Weights of a small GPT-style language model, trained from scratch on English Wikipedia.
Training: a variant of Adam for these matrices, 9623 steps.
Each number is 128 + 24 x the weight over the matrix's rms, rounded and kept within 0 to 255. Layers, rows and columns count from 0. Numbers have three digits each.

# down: layer 8 MLP down (transposed), 1024x256, rms 0.063, rows 103-155, columns 128-255
# up: layer 8 MLP up, 1024x256, rms 0.0707, rows 104-155, columns 128-255
down103:092118080135164078101150094180145162144109092112075106113125100121122128183106137170137093116180132129115080136116127159155098147166098121139076153143134080107151125142104128139165151155144111124164176110110095115097113113099096177103142125170096107145187141129130099126150150116154154097134178109139081155170106129119117097132135087074149140109140122204136120102120099152143129129118
up104:126130119131136159116126152147139131116104103112100114104103178125158105102098138168132101132169131112086146114118150081130114150170126135159076106127125096164151096150134107165113114132108106125132144111167092138122125166138162142111076112120154106117093100144150179114148133146128133143144115110191164198109126141129130139142113160113140114112130133125110127139148129105101108139131
down104:120122126145153122152130132115110102181154098127108146134122133126091151138151112128139143138095166123165123136140091141106166112077131116114152110135139156140117181114132123104168124120115143123115138119115112119144140098133099145153142132104100128141174095127107133102109170128173099118122132149112144107131147112146122122100114129112167126104099091112142183118116138151133125148149
up105:158130165150127166157107154122103130111126117124155183102104126114081146084113147117154157135116066144119104072085142112158153125122125142154117118138126104134151144097122138123117120143116127163099157107133133153088104116103163181112128167138143152119117108092172125172097111130096099152110103099142154150141120126146102155158128146063101122156150139118127137139140130096127139123133
down105:129159136175170133148154106146141104127081123152140140141118100141120128150163103081184134171143133116135113098117105088077099108119093114139114098094147126104155113091130126125128154152138119090098167162099129093129131139152155137148138119091116169159124151149132142097130135119110171154140171166127121122180129116098122116115130145132128123135136089110143121102134108201108142161139
up106:111144143102085169107111097148128127155103092153107130127133138114092120131121136113101155116144137115093123135158100120126136133115109154135128086104124117157127138090115100145114100127193154122133103107172174092083114125111139112101149082144148091118102128128145137103098107100084160135151110127125124153133127117158138127129123082128154131119101162157132170099139171114138117121123
down106:179140146143111128121162134085092140131143119128169104152092178112130142110138104108120091160089174117162152128118156136101113153095144116118115109173120162180140097136113145084155099146113139134140123129079106143119128164109138116115164122091113173145146132155117148128110156131119097125130150120148178126145156155096126090147127102138107152126156123111087122084115120137119138158090
up107:134127155140102119153147143151100101106134133129139173112128135151075145077126111146121098134182126097151120135105115114123158117147100130121132119118106103133168126116116133074133142180114121136110073120129118121110138184132110160169084117134141146081144124168122138167138125130091068170124099107116161162183104120127109162124136079073146101168135143171144105084151129118104148112090
down107:126127111156100155142099094149136148125117105142051112144089150104157135116142151111119148162138136152116126140110110141141090110108104149125113142164142110125139163165134097080095146135139109129110165135165131134091120138151137130154127155115149128176134129146093105115143146149141097092140138157136111146134105147163155133145104102104142133151116143130176112151105144110108109155150
up108:107138147140112124096164134132086157140099144116128181139149094135134129139146123156131115110139097088135181099069150115105136156096132103097156135170112135111137135157124107125066105089099158143097096149128165105148126146131084115102114124088152101187169140157117120167152126108097090159122125176102099167139100121135126172179151123149110143120125114117066126135166143174145126127090
down108:136148136131126160153108137046109193142106127121150158156112106130114103088061114113103114120120118112112097168125083152128123135166154107135162119157082152109148137177116160111166115127127177133135099135154134082157094130145110133157052155147136103123114132128153175096129152150143105091136151109140149124142113087105119135088094114154141135128098132102105153157126080118135120100158
up109:166116150151119174042094113140103118158164088146126140087174125131111145130115163137061103188140110087083145150088165145134141176164129168118140140151112117108122076098109083169096111122097153140109144126138069141120147096115108158145129108102149130130089165103156164120130115148118157163145130106155178106152087151152131159112146194131112125128122085160082149137146126189112095162118
down109:177112101122117132141100129172174117128127134099140102138188130138164150163102102143124171157071117144160166120131116054157136135138135095140160085063159112055120096141149096084128112114078099104104082111141115064165140096082136190103131087170120098113097124116088089122150072107120113088135130128146093113143074130149182121134149158142110150167159106079073117179179072083146127120120
up110:125151138162117126101115166157128111139117105082075141144143171131108092085069110123155123143145164131093127148105127138096148138153138125115154135089139167123124110157084135168139110145101124126135147127140108126125159105075150147127145167169178150143128088090120130166129110138112118106109122096119112164141146151127129117122151127164142145142104133109141151115138140151137177122140
down110:140162115144123171176121110126127115101159122140164148141145126142140139109099138186108128145121105114129120132145131176132089100099138168129117115110148128123113142117148128145118122117154094135106100119120171105133114147179104155152114128143127135097110092158111140123098122085097134150113177066137138124105103154131139119139106145128139171156138140116107179146120130090136127152131
up111:112136170174115146081173145130120169194118113139108138147084077134136123137144107105116136129105149114153156112107138098092098124139149107144149143137110153100122113166125062105146129104112158132117056138121123110161139142125160076121134142199134136133094146141159178138126113136117134119111121130112112135165113153111139165125105127118140142141101137121144094120147115167155116131104
down111:145164097124146114134146117141129133135108124104146140148102134138112135140090164140131106143146127135110150118098117112187117179121111131110132100157105089105182146138134083137134113127085140176096158127121092117121151147111148099125157166098143116157124120139143135165152115113138124106145083147127093131109113136134115096109094113146117150111157088138160143096093125134117154120150
up112:129154143135111136134105124147082139158156093130122152103148173130115098118135126134110152184109145114129163133089100148108105064147115203127140115129090130164132128080110108142152098091142151105180118110106097117142158141164174099116124124152178107157107113095151154100111100173109165117102120144128140166148112139132117141146137177114171160127117107113139168107130113101111109172109
down112:085118082126168156075145131163117136120120127087132118202111110147103110158204144135157156125124145147083113148083096124097142109146116093121091120157136151142122128157161103126095097109121167133139088136108163137145102141131108147122140132112141138120150165141106134120064128163106103114126163152125116176151070156147119100087108134123130141120117181121119185155122186131111125129120
up113:142143124138118128078096105161099120154143131172108128113121117106022107112132125156090164158098138162135146107137111109088131166141099103124126100171163145140125103084135126087139096132128167118117150107138153102088099086087121164155112132130141120137104152125140209167085101156122122136145117165163140160110163099163129140133168138123081129147136137101167099119113108093113088108080
down113:115133141149134077133082133151152173082105141119135113141187086132105113145091148167115198113133173112173118146123090147125100167206130128118128137155092161122149114183169114157123147138162122136123109149089138114096101112069113121068128148149095066138093078112144138077112177101063140134133124118143147146121156133143105181097121118146124169166160129177087139139113162144137138120149
up114:123117151139105141131112124122084113163123126156128140108128153138110124085096108136152108117151108161099104131127165118112128097174147122138129113192178157059118150117128116136110107123130138104117098101146115141126156090127136112143188143125168115111116100124156136157173113132159120161134127090115129122149116149130138135161123174104142158166102155122145107140106185094115177147126
down114:164087090127148099149188107108111117140144122124124108134101147155115156108106128116077170103076137155139150108111118145144141118128091130148113147123092118106133105123145129157127120116134114167108145125113169109120097112169112134147104110114134098131136130107115149098131084118107126150105106113124145094139156101125111106101142166119147117150117071139154134114121089157146177097132
up115:104132124159120138115084117163147149114128093175095115126133144155153117117111091147144092117134095078131166152107120117121128135095150144170102142132118100140134139169099127153177129140132112083139126135132125123145181121123142157130117122098134066140150109081169130121095113144150174119132102104157104105110153113131125123119143100144124150126122091172081092086138136091136137177136
down115:112125150119120146119129141152157121117132144132165126113146107112117129091124103120105135149145151163144089129124138064144112132118119132118150154166141125116129124094144102132175125124116150095076124153117129074107173158116152123168147134141136148132166128125084144118155128091147133104131113135105143121133130109068112109147159149118141123117133108138146155123153134141119130126120
up116:098152134121132125127108173129096116089136106131118129120123111178097119138119108136160126149129115113110159156097113122125146090101131145154112125158113165109161151166131146090110137131105177145093133168128112168161096109078114100127116148087138105179129154106161126143108140155138177124118104158128134117130127150117091141136075155134142147099155155152159125149154134110101114146123
down116:157144130115109118079162132160117112133156133095140097150126126149128135117131103132091111127133161142103137126157111158169131135114109135145122136128094096128094095123112148139135119119152115123141104111118166117163124127139141144130119165134099151153148115142165068113118147126104105146140125105093129136135112084119084117112174120126106088142103114121125157151148122165151139100132
up117:115116118128114129151151130155115140136176096137100080128110118137132140119111112148094108150165121094128112093131131117089136124173154163116070127115131129136117108143126119106097117152095115145129146139129157115097117159122167136101135127116156097165107122116147159181127132119134129117146134113148144132120134132112128123133113125150144109133115102146139132109151130161133129095121
down117:168138147121145119126119128146134141078145134121154113104141150104163153109109082139136102142088109114102147123092194166111142156113113143114158141138113118124133125127112147113148131109149138161184126132113154166103119119118116142169125160110113114152126071117139126143164154141124158144125111187123108130067132095153153106103091103110090148126130103138169132112133084114128116115109
up118:099103205156091144126110157153109114135108136123151133135129137110103114126105107140108102150157127183066122140113144116116117105156081114127144134121151100116143126109099105100118101146139119164160129150141125137128131101091153093137112132114170125135145164116150131128161123107146120131142087151095091090125153093100083108148121121109137141128114099160137115130143182106098118116109
down118:149141091113126148111169139152136123118103121165122118158150140113124137139115101127112137119144123127151114143089114113155153102121119146144141146151073134098102174156167142120149140143109109129142124129159121144131132142073139132121101124119114109168122162132157141134139125138094113121113145098080104159212118177089143108122097125136112119165101095116127150116172113117092079115176
up119:153131136097131181173097103117127214137142116084102128117108152159108141117132095125139130165117055114104104107130138112137149186115110118148145117095138111148136111116113127081071151118090123165105151115100133132164139113147135134080148124124115099136156118134148140144141129116120130105150105138163162131120138130188126139143114143151122144100128103144139162153148102104128111166126
down119:122122115141150120090129138114128130119101152154144120126101135158160136117108136136117167098117126127169167208098107148134097103109132149135130128169122142143142129103178104122146112138140117127141131115103125093161130162085167095131176111187179107098137083150134106114107147128111107127107123155143144095111159100113128138112144091153092097133091153131138123107147140091154149118074
up120:104155147120079185130124089124115118132153115160134121148077160104118129082144108134148139121125100125109120122114154113164141136157133142121107107135101111106130147143141103122117147126166150176098159128168107151157142135129110081117186151158099109122127121164113137121102113127120155124094127118135096180126080163142114135167089098117088133095110171087104134166120126138114112112135
down120:128122154121119139124158151116174119175071173135151101130101075124121143117129123094092123128114106116157126106168096095134130101141123107149150118140091085142155127112110134117125126104185148145130117147116128098101109153142114102172125156150153142133116171133103100128109092140138149175116142120089111110146104115152135126128138084137139133140146115126078194119101108126088100122102
up121:083145168098128135103127124130098162205138146133112169112143124160124076138114084112155108105145130155149130166119086112150148101161125189110112147136131093153085137128160126116128109115130132125103150141097112145057159105120129117156100120099105142109140150143116133158145099110092137131088103089177142161173166141138089117128121108108121154116124086144112157150176131144143115158128
down121:151126126137129112101129112145123076108157136135164144128106156139107155186142108130125131144088142123124135120123096088107152118126124126121146115122095090125160207136097093086098156156109151100123050139079106171126183136087159073104178140124117167211134108116126106109154129116078090128142113117085115188100145133112150170148116123154120091090154110090134100126098110106132102108195
up122:131130107119140115107128163099145151162139111128141129136106164126130126113136115152152108097130091156121098150135104120133118144106126102145113136119115176124147141119141094135135105144138132167100137127114116096135166131126082114158130151190159126135111135118158130135117131145116122139095119149133158153117124132130119139145119139152121141134116104129126130129143153130130119118119
down122:137152159103090171156109120125135140101138179134113133152150104113106102114139134106118153117103134129158111129137134105129088123126137137124119114136144135117123127099176140131140134096112138130163155133149124158135117121113131118108161133094161132110103143153118145136153112123157109152122129139131122098142119118126121129154114147115141139139141103131121135134118146113097143150152
up123:123176149115157126138098144112092134137169098097131135118095134109125083125099103119122119139140132126160115130109190108139090145128121101095142142124135131070121142117117096110135113144133165131075151128106140167176111143129141146128128100119164095131147140133111121139164109141139166150127129132111129182151133115141142105105149119111127161149115100112132110167149141130125142083113
down123:128125125111138106144155137109163136108082170127113113163110126156127149124160114108156151118116133133128099093092085162144155130136102141169106102108130145147099091145156139142148163086125132105126135136166130110113114120167110162105127127126115173158115154099141130111109116136145092115109156099130132154115108131125154135152083177160149110095116163144125142122102140128139100148118
up124:126139087129121138142155103126124159186127111127119156126142120133168145148140105128096157130135127108162123149121120130118143136122165135145137094118106120145154167165142129145130079121077178143116140110133124099135150124117093096115136099121125132136121120174111133130095123104098159142102126130110174135112117158129148153156097162138160152144120133120088153108133140145110082112065
down124:134101176158135145156117139128148105120144132142158137135140117105132105121141149129143084133127170094129162093122117064124144147115081122115149124135099139124118153118127145153128129096154138114104139082120129091130121120160163125125120133125095098147094159099134106119155145140071117113149105122126117121139129183147073115117154093106142126105161128140149120152136126143129128140149
up125:137124146170111189137144133137129143141070123137109140082124137169135076083139101134185095110150130137132106134095134122114131137159169141124144156127167150145142125138125113153111106104102157117135099158159115131132123121075103126147128125113125141091124142158152126164119115107130126147131114121133094145171100124140125120128133172121132139161129105145123109133119119118131153123133
down125:143101085097126142114105114121099127123179171183112140123133119137144105111117145127124112112118069134116124123139137166132141166090082103128124115133135146091084150108144168132114123123154157126164134127120172109106133147104120103105110101115109068155181081128149148135128171132161144162135136141161130147123122112082128154149121121173120118142114120152161170170126125132120091130119
up126:129188144146105181071146107170090096170136154107122099118127120128134143110104114152106141124149096094132144077130101122178134117113167158187137122166077101115134162111140093116106128158128115152144142140146101128085094134113116123140147136093160076148116150097110186144078118107142152101089114143148126179098114146127117103163180137144179110118134119066126119165129157153100109158109
down126:132126122115106092124159148135127149152098099140146135192142119117146100154108132125170165120068072166152115098133124078124109172094105117095086138101131122091134112097163109138123179134131134114109068081121130118139156138179161100116132131138124143135154175136157120166140166171160106081139065140115135104179166116150129078157143110144134142103125130196183126169144108129109131165124
up127:152124195116113144099105146123133130128177109125106172137106113161116104102083120150128072157128115146127150076138154125125138159091152113138102098131155145131104111094098090126093084131132138149139112158110103137141148112097114095113181110105126109108114134143135180152162128127101097138118111180124152074165098117124140140137140136093131156132156166164111114138157165147104138151090
down127:136135087115162158157104146126138158149136072143157103146134098091144138124127113143098118096135126122127145147119146129156124167114139110159124139108105120132138148109177129160104141135095111134121113086128130168126081126132138118138118116135166143090142123157104100128131072154167153126110154112153112121156099142163173110105127098139169160108127120112156100158134091116153095085124
up128:082140178170129121094101171212136161124138115102095136137132115108089121181116123152155102150118112060122118119100159116213135150130138129118158117151128147109197144127130143080126123132126096181129099072111139180142111131132110153125117136114098118113162136084153124147136094136121170100140105104106117152163135096107143110121090094136158149149167127163126189144151132156122145141111
down128:061136126098148169110107183161097129132151111062153098137144158114132158109125099121153181024127112162104146125111136159073117137127181150148135096114108117089117097161124145041189134118121139129116173171154169086069101115098146114103161117123096126130089128141142121100125121136081166099068114115133157107119123190126143107172146139097125123153122082138137107076099122159131163154168
up129:086150152174126174133157127145110143150100121108142142137158137126155122109135102140145130129139130155122087111128183146136113180152126133156099131157127152133121169123147112099154146128122155120119108133104122170160095115101096115100166165158140065129170088147122138128154121112087170127103139150136143142134064107149099161140120141117141131134128121138106117103124111192126118126124
down129:148168129141131138081108163092064096108172122132177139145121113143145152116112129103138157135118140095126158119106138102153058127118096137113159109158125135097108158114125109112163157125124186119172104132133124125117101126179142135138108136193159119125174137146133104127171055143131102164142182140149128102150150143149135138171148132077156100117095107089136128152110137144150141089125
up130:161182126130116185172136139127106141154136097106133153140129132121122121093122109131099120130106102104111126114130115143112134149153168107147116180116112125135136120150117101144113137163188179138159179117119097115118138113109180137164136139153178089157088159129125161150138105157192101128137106131164124126086083083115137116130156128136155120141126038120121097091132126090062100126107
down130:136157160136130120127108115138149131157139136126165148124121134100168125110162097115130111124156163166111167098142108091129171156114098144134152070147126102096112109137131116108135121127108130114120118118127102110141114057132136104119127204077119131180148149080079162074094115175116130129160119136172100170126123170127157111131160157146111149096119121148077080119161175095144144138114
up131:106185083178125097026114145100174074152109110141121090160184141138144112147073180146149130160122113112161145104133179065119114112125148122101096148143122152115141095148082112141140141134123087120125125123139096104113121101085125139146142113159128087066103149129101117124129120144137129132138130126153116123140121161171147198152171132152096127159115165096144105108144147155169106122109
down131:130146086128163150109145119128097085156144157152087073146150138156075102114124085165152150125152101172149161158125100145136146109136165118134177147094117143161107130132123122099164139149141168094134173160094124128108138151146149068139143099143156151161132153147144110168148103128109110120066136099149136154126129119151109160161174093167114079128134108131117108121114121094151119091142
up132:099141106132107132120109127120120161138117118143136163124102145081132146133120119178150110128090115107145099128115104126073144123132138111109141155153112127143150113146112125154123116116132135101128097134135126131164120121117114136161134140150150132170118154161137126116130128136146122133124116098134094161090075133109139161115150082104136146106111105141112111079127121130123116149106
down132:171130109120134132098129076135105141133139121131077124116137132143132140157144127081135124126131115100122124119146136158159145126138146148175113122149120145129102149134145127128138125114136102122138137148135148107125152150102115127133108112133117185132128143087120139093124107130148120113155136162132138140085137156164127106102148095147175141102111133161172146146126108143160143139125
up133:128128136119130116118147123118181128124122103100132100088121099123129108160097084102081139144117099140150125150154107105113143139166098125134130135137146081142151146137126120153156133164117152143120077130194116099138105135105117133170143143100118119124148165133131184132111104106130168118121091155143128138146125126107131121171131106110109102122096152123116165109148149073145134117123
down133:111126140136122134175198122141131148143105109147121139137197148109141115147139160117090145121146146144151127101078133046132107127142124160122076134114136179134137114145093149089098142128096072125116103146101123113151130108148129123096152124122124122144121117132120133078138094095119117142140164122122121123159108145117185106145139146096153157132148196144125120098131108154125116110143
up134:116120140129121193150149124141126143129136094098114132140133119143136112150098111124126126117150146123108180137111127118110143125175132147104159104135111158073107118147078097124139137159128154131102123107181125146132160139116100115117121163099127105149116137148133134152170118143131110153147099111116109165087144141110193130126150131138173151122129147119164152159143120115139094064130
down134:178159112108083137132108134140128117086129115134110113116142143153113134114107124119089136089100107091123118108136158119106136111097096140126107130127118127143143110142157143114135125105101116147158141126111127126128124133128138124131130145152104144108161105078105184104147093155140118161135146139174151101097136116149101141119162120150095128135140146145113152135082101167108130121153
up135:094151147143087188116121094149141106155082100127102115143140147127119118141117140142119102154116157106116137117112131141133127149127129116130120110129102095131091141127131129136081130142115152129130132108148134115088151092106148136161149131108144121158151103145148111122096127115130098123121134113155139140135118122161152142127140088150112126130124117096105120108165136167096121124131
down135:140122119121127090113146089130098146136121128135163124147120121125151103126138147131146109141097141086135107156128125122137088100155128140128132131150144162133176133113142104146154116122116110171094155134129147127087080140152107125108115137124119119105124133140148121133145143156093129137151157135118103156141095131139105139117109136164119162127148145130136168137097128108127147135123
up136:126159170133108142111127107135114124177110101128100147108162143132136100121102152133171123144143129095149159081073106142082162075119102091100132112147153123109144137118117100125155109170145120131123105111130113124095146136115105096109110098105142033152074133130136172156112096152121149091134133120128167137171096136109169121154151085149153134116110172086109118158121107113130125086123
down136:096107105167130125176135134111141113072129134148117126105108130151147137130102133101121152123114157128095149113141147128115123144166137103101113146105125092124141125119130117166129134083139124149131115145134128115146132136111128120113117161154159100124124097129081152106084138169136143139109139115151116061086103076136103083171108122146154144222142124146151181111110133159125135083125
up137:124143157108139102099083147148185128080124152118081178122130114137167163108081114199157091131160139131116130103102131096118133115105128194117084130108088138144165116151125152146110070127062133150093116152114117112138132128131128151176137125114127128131116116116156162166115112091117107157120119132157137145119133162138111142202159104110185112155103068166113117166149156117097153096137
down137:171142120163126118159142134153137100175154169097155123133154195123117096184114103150094144103124166117161090170129151131159140152151100148096133100135159129121177120193143090118132179121135086095106089150110082133111121140110075186089132116115164147073097166094063087131116132135114126124130078143174111108117124154169123117117089124153128122074115139161125132156131168127111102108122
up138:084140164118151112130166089141102129147144115151128131093102155149156099168148097160097088166141128125113101128159140091115172123147136129169138110155145096087140090143152133129127138140151119161119140146159112165140102080136122143110104114138114099123117133132122197113083113122093160160116128080118139151078105097145112138148088091136103140169146121156117104131100126094166096111137
down138:120123129113152076150149164118152116144136144088126117095118154161117097092212140117177084113140157109109101159174118118129142127126081082145125110117122132128130094160158149105144120086136152097114147122123095131128103158124096111121134176109158122146102101099144113146141104161105089112114168091130127107131102158095097132129138089131091123144125116156161171141132095137149122152138
up139:118163148153144108115149123121135125111154125116123078135092148167093089113103135151161136140113062106190180106145114127140125116100139149139089106130147086082177100109125160092133136137130151119086053119146110145159089094100120129103177095117143071108085153179162120180125134126145158171107127099120120139122135118147152174139132112172127135146110120128101162144145113135121131106106
down139:080122131104140181121115145126128127141125134155126153152147149127082149146147116096096097163149103140098086125157114116095092114141182166121157141139141169128149154158105134171122112092125119112108147141099157092144134140161153110145130147110126138124148112120154164066127165149149144138126114157143175124135143156109123129116129129085071112121102106150147111107117107123152174100141
up140:097136107143180166121159169155146120121118066143140106136129196173119143113088097188171122126159086113130049130113153135124144095146139182091124160133089194138151073131137115114089119161090136121151129129093161128167173089138120121170130080161142175124148153100130116144128093157116113127122116121149180151155107126149120150166098118139142160127128101073106121116107147101113136160075
down140:139086173143176079115153104091148140115112175127120147107122089099211137213137148141115163109186082144114162117148118094101117115151160131126138107090155094126103163053126112160109076096164100109164104111166125173072160126107150095132138167124107128116084092130179094130170137141079158105141132136148108132155101145189110122143138155131113117145218102077113161158105132191134129136105
up141:088112111106116130122124122110156153160100101126123138132158092140096136132133090143140084117115119151151153115095134080136143104152105144150120106130110148121168126138132139115115112132143131104112079104121153130160101134171103118109141136148119114121109112140111144159136123158131151137103120135120122119133105098071134169174112124139168123167133139115130099111126106126088110101119
down141:141150141108126119129072142105153119108133131111153123139090117138105119090168131135114123157160142167120110136102134139115089125152135135152112136114163125132109115156118185119161073138104151129142140125145131148114132104126099113134122121090138115098114160132108083094122135111131134122131140110102148127137185133181102125131146171106124177095157157112144186102133130151144104115108
up142:108124136147149129132141108120148161135147089186101153126138138108131122148122067161151171150113129126129185087156080114149142123098127187141113115139105142123106116106121122100075148109118156136091143132095122120170122133121119124130136127150140115159131133111097136122112117155111082133157116145128187117099118161110139190134089118186101139108111135141122078161160100094070150101111
down142:119143121136143121116148127100168128126088105120111116130082108133195115130117136108155154130105124059124141102119161110126107143120168149172175123189147100157105140124125132120140081063160185162141158129169144108126110164105164122114102136117140137131087110135128169117155096119123126145097145151117149148115123142115129113104130134117094062169121108116143150077103122117147158184132
up143:110137158124126135102087124186108122140095155103085140116158105134082131087135126114138137128101149113125138144121132120121106138138158106125080134119115116123124131148094124141098108148134131156159125125107116159114136120085163123119118130111146124121167103113123101155125120103161114143123128131187129100138128125148089128114135151152125111130144131101121134133139118123132141128099
down143:155100132117112152115114143123118125144100130151156115158129160139136115131143152148110078129139117155159136101119140134096143131130106115138128118129111143095130106124158131138174125122158142160127113135180135159132131136112109120182113151125098151116099127135096139128133105117104147126119108105109126165171096085112139111100124153123120127133108107113146132142105101104109158135139
up144:140150114113123126116106146146114125151133114141138074105156128144117095120100129150108151148144119142132093134127122138168154109108082129122101171103123111085126135108104131128075068153135156124124103101112118162138160136149130142140111103143150111163116134112158182083114103132157082083123146167105163145167097109093136140129109116120142138143145171115132134132156117113090111163131
down144:146101081154172151111097140115122090131103131103148127125113121074192086123133164109150123091156139135112155101168119126121162141122120188146133137134140109130155101141127179151113133093117153149104153128129120071162103125124116116177145173158167175156133139112116154145088117133094140185101161122101179152144128150133077114111094125097153120119112134122116114107076072146121121126164
up145:141122111134121156115167120129163142142139116170127145129104113109168116113137170158102110115141146123095128158084110125085130154141112148131140108117107154158126133110119131125119097092117126159133100115121069138121124142093134147099104151134126131151106113132109124137091120090122107152099137111144161104117117102140120143097167091128094106117118097141125185131133135136099091099133
down145:117123099137101113162111107151106149132129143107121135120132116116120105125115124118128147128112156141135136144177131113142107128144112135158132144137083151147115128113130101158164132139115119130123116137131169127122118141155164095152135131142120153092166127139145125160156118107140115121153164130103131138136146126102179133116120124133124131139127139167113141144157149110117150141138
up146:143148108167148091081112177153092113080140127109087147108149078140144071110115152151149101141097118112087123053130122104131127146152123129118129143118138120157145138126106060156089136134140139179118104113144124136098154087081118183130158117108092110133084148146161164132157107105102139149129111115094151123125069138126133184127152096120162152135079148126131146131169097135141135127125
down146:127135132154160091123122109145135122138137122098125075157129143135134100142124144164102130168128096104086130102130162158188100136049135137108138147150164133137139146144088098088159136164152105144154076109156151122181147094116151104149104123163185127170104105117100090121106094123099113112147115143143122117187095139089093127140157123139168118102097103117098104106164136154118135100130
up147:106141120119133091128172156148095129123125126108129149102127152122125124090128132144163092124179108123122088088093132070116189121125127148125125159135149138079169093148126137119088142184100150122161112150145099133092160140144146153095115126148091130091156109115098130140092130144106131163107153122129101137144113132135096164138099122126143098112135109116116128123153145116122119099129
down147:129136101157128130119098104156129135093139122128113123124122137114164112093112167107085115120142148157123124162105105126100095111147161124108097147154158112145133126140117119148134108159163141142118139126136094117126124128082153104141095126084166133119114108113089134114132084111125116109145103110086154108146121109152153064112093098119132154140143157122124146135105101148137129141137
up148:118087142128110145115146125147100180108146097155126086084132117164097132088135119150113092092152117140163175118148102120115135137173168097157116132125122125112110119102130142159143124121149164118113127123143151099153141112150131142125140125171123085100176148123164131126133122137143136126089085116152155153123133147102109155146132121098160121133145110117158129096114126098138135110116
down148:110131135119111130143086170156143097106087141111104142122170140149114131112098111134148113116137139151133100109124108128133147136150121173147107123112112154103153159121144112109112129145161150158155102126102120134146129100147150152128120106125114140147161105097167105110143128107122143135121132151102115140127098155147101119072151168143142112098133139116133117108135146096129095095170
up149:124119122140157133145115150111134095145148134142132145065112153147157154102126161127096121150126149109141130125106160126074164084142093091098135102185112143115124133165133075119112084108093156159076092126117157116161100105147105119085119117089143111169122107130138155166170114124117145141089088097157168141113114196141143140164142173100149134116136120141096113132123144095145140081106
down149:142133145164099084099127132071094103120109122146157155133139129111101126130162168137153181149132093146163136115147097166106131141075153114142106141158134157131165107137142200120140076088161122108140102074147122142143145176130144124100156130092158133145131109118158091124128146129141121132152145160136091112112106119114142128121142091122135157094124124110152113153144127142112148176109
up150:113115095148104097112158142152131135143176147140123146137090093143135076135080120129154133152115115176115113143177164126122121137136165090134103160091155114126161120142123161165118110134085142158170102125092089127150111152138126133126100120109127125092113154145144202125137103112119152148108121170150077123150110162126117118135084155126139139084136088148142097128147123126101123125118
down150:096141117157127118141139128106160134134075079161127116121101115106121115136118162102129138189154149147141125190168091103143132110088169080131130103139102071101106095138137120147163133126138112091146117105163123132144156159155147153115144134144136097134121106129095106123142150127113135083131152136151127131132128157094137125145150153062129130120174155170124154159083112127139138058121
up151:125115145135134123122160136148108136130089088092103099125114101123138119114111154137154138124131119119139120124138115116130100154154168132163125160142165123104133096137117122130081086126110133132109155122133134131113116149146126144117124114158126133121138137135150123111148135109159115153135116117090100129095131118133090128127144100117122163104097096124131179109150159123136098126115
down151:138133112112156119120124128140151103139160137105097124127116156157140179121162134134140155112134121165147108154130129187149137107126131088115126138143110120159145145105127116115140165123109100144148134147122157098138137145103148112131100129124135072103154136140105117151132118141122141122146141127121120155108139139149141116143127148149136154182144115157086111143134072117084135105128
up152:133100122142116146121141116139093136124129098126148107087106129161140148100105130123120139161176090085149117097165142096139118091147198112151126110149077132120111086147132135166107121116094117098129125119193166210120128094114086181139176076111154118173116140151128146172146129125178146136128067099137081119119121154165116151146093126088161142133095126141121126100128180115132135143144
down152:133096105143095110108178120145156122142114144111089112136108124141149138099168151136054142139117203109096155122143160066124139072119152147111104071170152153175155129178092160137129155095093116103086143139088124129077152152137135122125127098150155118147110112188117159157111227099114132147140122133095126141145163151119109106157139101104138105115138120133123118157105089134144161170093
up153:102159147164122141122138157123095104092169154136077124125130120117120123090083147131121128103147126145111097134115158136129159136140120116118108096106125138164167138129103137129174111224106131104154122105129100113146141091111095183125104082072141156101154125116111146104156098128144143155120086099110124140112131159091166112118168125076099120115072093135113123142142139140152113138176
down153:139145136117125165103126098083131106138123117122149100135129140126148183112153131137090099121138152121205113132122142127164124132125120140150152145199122143112095104074138136108083104134120155135112089151164137139109148124096110106109150093145100126088118119125101141131153091140118109173156160099136175123142118144096147133091056121149130151097149100122076122138132122123206107121135
up154:146104128118118146126143128165182104126144141109138134114161176143140139176122141166125102096151149142124107116123170114134129165104149135126095113152108093151136152086115130158076129127131137131135151130130156145065090105127105156117167112145115090143112135095148123121094104142066126147123134146148088154124139150098119100188140116097078153174136117124132180133138175125104118137139
down154:111104118129137097166167125131117123100110157122149114095129088105117170124101114150143170175179133115121130142144129113168161151141139148105136121126144127106171099166147112136147148113169136110104144111128099098121161125160138130153169131113112162105113093134130118112143101106136094078134135156101109092106139129104112134137149149135149112090105110135134103128134082115145146088119
up155:118143161107094123090137125154125155124132133120131129153121091129118131123127155135146084135113082141136112083107138099135119128089123136111118172107065082090144151102124145145134130160127132153128116087116116113177133137098086110173138093131145084137139144136122175110132108113131118102131097092161117132109074132130129124138135143155133096121107088144151132164156141175105104159116
down155:158179103115146120134138157097130123086132137104096144168113088110112085144124177079152138143092127157110160122122145108145122153153106132119113165136153109149105156099131155114122154103136130125129124157085128144137111142085080113106112129173157140121161145119087128101109144104101112119142129111121113113111118102141089166156140153105116150141203130112115132137096161137144131101114